{
  "num_hidden_layers": 19,
  "hidden_size": 160,
  "vocab_size": 4259,
  "norm_eps": 1e-05,
  "positions": "learned",
  "attn_scale": 0.125,
  "init": "normal",
  "init_std_qkv": 0.0273,
  "optimizer": "soap_variant",
  "beta1": 0.95,
  "max_grad_norm": 1.0,
  "batch_tokens": [32768, 65536],
  "dataset": "wikipedia_en"
}
Each number is 50 + 10 x the weight over its row's rms, rounded and kept within 0 to 99. Layers, rows and columns count from 0. The size before them is the row's rms in percent of the matrix's.

# layer 10 MLP down, 160x640, rms 0.248, rows 135-159, columns 256-383
100:57 52 55 53 58 58 50 48 61 53 38 62 59 34 60 49 49 57 45 57 52 52 49 25 51 52 64 56 61 66 46 52 44 66 46 41 54 56 55 47 61 48 53 50 54 55 35 58 64 42 59 38 53 28 49 45 47 50 81 64 40 51 34 57 43 70 46 57 53 54 42 35 63 45 38 50 59 48 28 53 46 42 49 53 33 42 35 63 51 52 45 49 55 65 50 67 37 43 28 42 44 57 42 57 44 43 40 56 34 47 69 47 53 62 55 41 56 46 22 44 54 51 44 52 64 46 50 53
094:64 45 42 52 22 31 35 69 60 50 48 48 52 51 54 61 66 57 48 63 51 49 42 55 38 64 49 42 51 47 37 60 39 48 52 44 59 61 64 46 61 48 48 56 61 40 48 56 34 41 63 48 37 43 59 64 70 43 59 47 56 62 53 46 73 42 60 38 47 53 40 57 45 49 46 53 49 47 30 62 49 53 56 52 34 48 59 51 39 63 49 37 50 28 50 34 61 55 42 80 53 58 54 43 55 53 48 53 63 52 61 46 49 54 54 47 71 58 62 54 27 61 47 73 49 51 54 36
090:41 48 55 47 71 58 49 59 48 51 36 50 22 51 51 66 40 50 52 50 53 51 48 46 52 45 61 62 50 64 38 50 54 55 41 50 54 59 40 69 46 53 36 55 42 64 59 48 60 53 51 31 59 59 63 54 47 42 49 49 32 50 45 54 57 49 47 51 37 59 47 59 39 56 49 51 29 66 33 46 49 34 38 44 64 50 42 53 38 39 40 37 50 49 45 55 89 51 41 56 35 40 48 50 55 36 63 53 55 54 39 46 51 41 38 56 62 40 56 50 31 47 57 53 63 49 44 50
104:31 34 63 48 37 40 55 41 52 60 29 43 45 39 58 71 54 38 48 51 48 45 55 38 42 50 57 36 47 57 58 34 53 47 36 53 52 47 43 29 57 57 40 50 55 45 67 50 46 52 52 49 36 37 54 57 48 70 24 56 59 46 36 58 56 43 49 32 25 36 50 47 53 56 64 52 38 78 38 64 35 49 61 47 48 39 56 43 28 61 60 72 53 60 43 42 67 42 55 32 52 47 40 38 40 44 52 61 52 46 56 32 51 39 73 62 41 29 37 37 55 40 44 43 59 56 35 49
100:60 53 49 51 66 53 60 39 41 52 42 40 57 49 53 42 56 68 46 52 35 41 46 59 57 47 40 42 59 38 59 36 49 53 50 42 51 62 52 28 28 45 28 24 54 50 26 55 62 51 64 43 46 39 64 53 56 38 34 59 49 48 36 51 17 46 50 55 56 38 60 34 45 40 58 45 66 31 49 50 43 38 52 46 64 51 49 58 54 51 62 55 45 60 44 39 52 37 64 44 61 48 49 59 51 41 43 56 49 62 55 48 58 44 62 36 55 55 46 52 31 44 41 48 31 53 50 51
101:58 51 47 51 36 52 57 44 45 56 47 73 56 36 51 43 45 51 50 60 49 55 40 40 41 44 47 57 52 55 49 65 49 61 58 54 64 63 64 66 30 69 59 64 61 59 55 54 52 46 47 48 43 68 68 43 45 52 42 41 50 52 53 62 62 49 29 44 56 62 38 44 51 52 71 55 50 58 47 42 50 44 48 39 40 40 47 62 52 47 58 42 48 63 45 45 42 32 52 48 53 52 73 57 46 39 47 64 55 50 40 46 50 48 40 62 44 64 43 52 35 59 36 57 48 65 43 54
098:49 56 68 67 29 35 33 41 42 60 17 52 67 53 30 47 48 49 56 58 49 49 56 60 51 54 43 36 42 51 49 46 51 54 48 45 44 46 41 54 33 55 57 39 29 42 62 62 39 46 32 25 59 72 36 49 48 41 51 51 45 60 60 59 53 36 50 44 59 51 48 35 49 39 57 53 62 51 47 52 30 42 48 44 52 38 47 40 37 45 53 37 52 45 39 74 52 48 49 52 46 46 39 46 59 53 68 53 57 58 54 59 71 55 55 59 41 50 57 65 58 61 50 50 41 58 50 53
098:43 51 55 44 58 45 47 47 58 63 44 51 47 46 41 53 48 51 51 67 51 48 69 48 59 34 54 64 51 58 52 61 50 58 51 51 62 55 59 56 40 44 71 58 55 56 63 60 48 43 45 55 26 57 62 57 44 36 66 48 38 49 51 40 64 75 68 67 61 44 60 50 47 46 56 42 50 69 47 55 59 61 51 56 32 65 66 38 33 53 54 43 46 66 46 62 47 49 50 59 49 63 50 51 56 56 52 44 39 38 73 43 55 61 50 56 34 49 49 64 55 50 58 37 60 45 52 49
101:34 39 45 58 41 41 58 52 43 60 48 66 32 59 64 43 35 37 40 47 58 48 60 41 60 76 49 45 41 51 66 60 63 49 44 38 63 55 37 41 67 64 54 32 44 52 50 47 35 52 47 54 48 54 55 48 48 54 48 55 37 50 63 58 45 65 59 56 66 39 40 38 42 57 36 30 52 50 58 27 57 47 47 38 48 46 58 55 48 44 57 63 55 64 49 48 38 59 47 67 66 48 43 52 65 50 33 50 58 54 53 61 51 28 49 35 54 57 55 47 35 51 58 46 42 46 42 44
110:45 48 51 46 63 33 75 63 67 52 61 51 63 53 37 54 45 46 37 60 52 53 65 42 65 32 54 50 52 37 38 52 54 58 45 56 52 39 52 53 44 59 69 45 53 49 49 56 44 48 32 50 71 59 74 38 28 53 49 49 55 55 50 50 45 49 35 61 64 58 68 64 60 36 51 48 72 46 40 50 68 40 60 53 64 66 64 45 55 48 48 33 60 55 40 57 33 67 42 33 41 62 48 49 44 37 54 51 47 63 37 57 55 58 59 49 56 65 59 66 45 55 57 43 56 52 38 53
103:48 54 58 41 57 51 45 61 50 36 70 43 66 37 62 47 55 63 49 47 57 46 55 48 33 58 57 61 57 35 56 65 35 55 42 36 32 48 58 61 49 54 37 44 46 38 58 44 50 61 42 63 43 44 70 51 44 57 59 20 39 48 32 39 45 58 47 46 45 52 33 59 63 41 28 32 52 48 37 48 40 45 55 69 52 67 46 70 45 37 45 52 65 38 58 66 41 40 49 57 33 49 59 49 53 49 51 56 62 56 54 40 52 59 44 81 53 54 51 33 31 50 48 46 53 41 46 58
102:61 52 53 24 58 26 62 37 65 51 57 37 40 49 54 71 46 42 75 53 51 42 55 35 61 40 60 45 55 50 52 48 45 59 44 58 46 37 66 46 59 54 56 58 41 40 40 49 48 63 38 52 44 44 47 67 58 49 78 49 48 43 65 52 46 40 59 54 59 50 32 60 47 52 64 50 44 51 58 43 40 46 63 59 47 56 50 48 37 61 63 57 48 47 59 48 64 51 49 51 47 43 48 60 62 53 59 65 70 34 49 54 45 58 61 66 56 56 59 42 56 37 46 55 41 72 50 46
103:67 52 54 67 54 38 62 43 52 39 36 42 57 50 33 62 68 42 51 71 50 54 65 43 63 69 57 44 49 39 45 64 58 60 49 53 46 36 59 60 77 55 41 41 46 47 42 66 24 47 55 59 45 48 50 46 45 43 45 35 44 67 38 72 53 19 44 55 55 66 46 32 44 68 51 49 43 38 44 36 45 54 49 46 58 52 66 63 60 51 55 45 55 44 53 72 41 48 60 56 53 46 51 47 63 40 58 44 49 55 46 55 57 54 52 44 51 51 40 65 62 52 65 52 66 69 66 55
096:67 41 51 42 50 38 32 42 50 54 53 49 39 50 34 53 55 66 51 35 43 57 44 46 71 60 51 49 42 48 35 46 50 55 50 52 49 69 41 64 61 60 51 44 57 48 66 66 62 38 60 75 55 51 32 57 51 75 56 39 55 65 46 59 37 42 52 50 55 50 44 58 44 70 45 43 50 46 48 61 54 59 40 42 58 58 53 62 42 57 51 56 69 51 47 59 49 44 39 60 58 58 51 44 32 41 66 40 55 43 51 39 57 52 65 48 57 62 40 43 54 39 48 49 47 50 68 56
102:49 44 44 76 40 56 49 37 60 52 32 43 41 72 59 52 31 51 41 59 36 48 39 39 54 50 68 46 46 56 56 41 70 44 63 38 58 62 51 42 35 48 61 42 46 53 35 57 35 26 40 41 58 25 34 42 53 67 46 58 46 51 64 58 51 41 56 78 45 44 68 50 58 54 71 59 53 48 64 56 50 33 54 61 44 50 38 37 38 53 47 23 60 56 44 68 56 45 48 60 48 56 45 44 42 60 43 36 46 37 45 62 41 42 64 47 43 49 38 46 33 43 38 43 63 65 50 42
102:32 55 45 42 47 47 43 38 52 53 63 43 62 47 44 38 51 54 52 67 46 43 48 48 64 53 46 47 57 35 61 52 51 56 49 37 66 32 43 43 38 41 55 55 56 40 38 60 35 37 52 47 45 40 43 42 45 61 47 33 36 62 52 42 40 33 57 60 67 43 50 60 54 52 44 48 52 31 40 44 57 56 42 51 44 43 52 52 62 65 43 39 48 49 21 43 57 73 60 40 57 48 49 42 48 61 49 53 43 53 50 47 44 67 67 60 56 50 54 47 51 58 48 54 48 24 51 68
101:50 65 45 44 51 50 51 55 49 30 51 51 68 53 66 40 37 56 40 46 42 53 45 59 56 49 50 50 32 33 38 50 70 41 50 58 61 45 44 67 31 46 50 52 41 55 53 35 64 32 42 29 53 53 64 57 46 51 50 41 61 45 55 50 42 40 56 55 67 47 43 52 36 50 44 45 33 50 62 46 49 40 52 54 58 48 41 46 33 52 43 47 40 34 43 70 39 40 34 57 28 59 43 50 58 65 46 76 31 50 65 66 43 53 54 63 48 58 58 48 40 48 59 55 61 47 63 37
100:50 43 49 54 45 70 43 45 67 52 48 32 35 43 16 45 51 48 54 23 56 53 25 52 29 45 37 47 40 42 47 59 43 58 53 59 54 55 51 47 78 39 53 61 36 62 45 48 68 53 48 46 51 39 42 21 65 50 60 57 70 56 46 35 52 61 47 61 50 62 59 46 37 33 58 60 53 46 53 49 53 76 54 63 52 55 48 36 75 41 40 45 61 60 40 62 66 48 44 55 48 53 52 57 55 71 51 40 32 52 64 56 32 57 29 58 40 45 56 62 43 44 70 53 57 50 55 36
100:47 44 51 48 48 57 54 62 64 53 61 46 55 47 58 55 54 53 50 31 54 52 40 71 62 39 29 52 67 32 63 75 64 45 54 55 45 51 54 45 55 44 40 58 44 42 32 54 62 41 51 40 53 47 51 62 53 56 52 45 57 57 60 56 58 52 48 59 38 44 55 53 61 51 46 43 34 34 65 64 30 54 65 42 39 47 61 34 43 55 50 46 42 42 40 36 51 56 56 44 43 39 26 59 30 51 50 67 39 51 39 75 43 34 46 48 56 43 48 40 48 43 59 49 29 44 63 51
104:47 46 53 48 46 60 53 45 45 43 43 66 46 59 44 54 56 55 39 57 55 33 47 37 48 54 44 46 43 53 59 62 48 43 51 69 48 43 52 44 41 46 52 43 49 60 49 56 74 47 52 47 32 41 43 55 54 58 61 44 47 55 50 43 48 42 51 54 57 54 46 53 43 39 61 53 49 51 68 50 46 77 41 49 58 38 57 54 38 35 40 58 53 70 49 64 51 46 45 54 49 46 52 51 62 58 53 48 61 35 55 54 52 48 38 58 56 58 71 65 61 65 66 48 66 38 52 50
103:40 59 58 41 62 51 66 43 39 61 75 39 46 55 61 54 45 55 33 47 49 46 54 51 47 53 84 55 36 32 17 50 44 44 53 40 61 51 66 52 56 61 40 56 54 44 48 47 52 60 43 48 63 33 64 39 53 43 62 41 54 59 38 48 66 46 63 47 58 71 54 51 51 49 44 58 47 64 57 50 48 49 48 58 60 34 47 55 40 46 30 46 57 52 41 52 36 47 43 60 46 71 47 45 45 38 54 60 47 37 40 31 41 55 47 59 53 48 45 35 67 54 47 42 28 59 41 40
094:44 47 56 62 44 42 46 65 37 55 48 63 40 54 56 51 46 61 51 51 63 50 37 34 46 61 53 49 63 56 65 42 40 68 42 63 59 67 48 64 13 52 64 51 45 38 47 46 37 59 64 40 49 40 50 58 53 53 55 55 41 52 45 64 64 46 58 61 36 36 46 42 50 40 43 41 53 65 50 40 50 47 65 19 56 55 49 46 47 53 60 54 50 35 47 45 37 64 34 37 52 46 54 37 44 49 49 56 67 56 59 55 51 38 29 52 45 45 47 44 50 63 62 59 57 50 72 40
104:54 43 60 59 46 56 41 46 45 55 45 21 50 54 44 29 51 62 49 51 58 52 49 64 38 41 48 47 62 64 36 44 56 53 61 30 35 54 30 48 41 47 36 40 39 24 61 53 39 57 49 46 70 55 47 46 40 51 48 50 55 61 49 39 52 51 54 43 60 49 56 45 58 45 73 48 51 45 45 67 55 47 60 48 46 26 50 48 52 45 58 54 46 50 71 38 53 63 57 75 59 41 51 49 21 56 31 62 56 51 78 59 50 52 47 64 48 43 60 34 44 61 54 40 46 54 48 71
093:35 39 43 59 49 64 43 64 48 55 53 62 49 59 65 48 55 48 49 61 59 56 56 40 52 43 47 53 63 62 49 56 46 39 48 69 65 48 37 51 42 52 45 55 50 41 42 45 64 40 45 49 56 38 73 37 67 35 53 48 62 38 48 74 54 58 40 48 64 47 48 38 57 30 42 35 51 69 48 58 41 60 64 60 42 40 46 41 39 48 50 60 38 73 48 63 57 39 49 59 54 67 47 42 66 40 66 47 46 54 69 38 40 50 41 51 37 40 49 66 50 47 46 48 44 37 25 46
096:46 70 38 50 48 56 41 48 32 57 41 63 53 36 55 61 37 46 26 47 48 57 39 57 39 52 54 52 52 59 43 55 48 54 59 45 45 35 60 42 64 58 44 25 53 44 55 70 59 50 38 53 36 51 53 57 47 54 41 54 52 64 44 33 48 57 60 58 54 43 53 51 41 29 52 49 40 62 34 53 65 34 55 46 59 60 51 56 51 41 52 44 53 53 46 50 42 51 41 62 58 65 40 45 38 45 44 53 30 61 43 62 36 38 64 48 48 45 53 61 69 44 44 48 53 52 61 52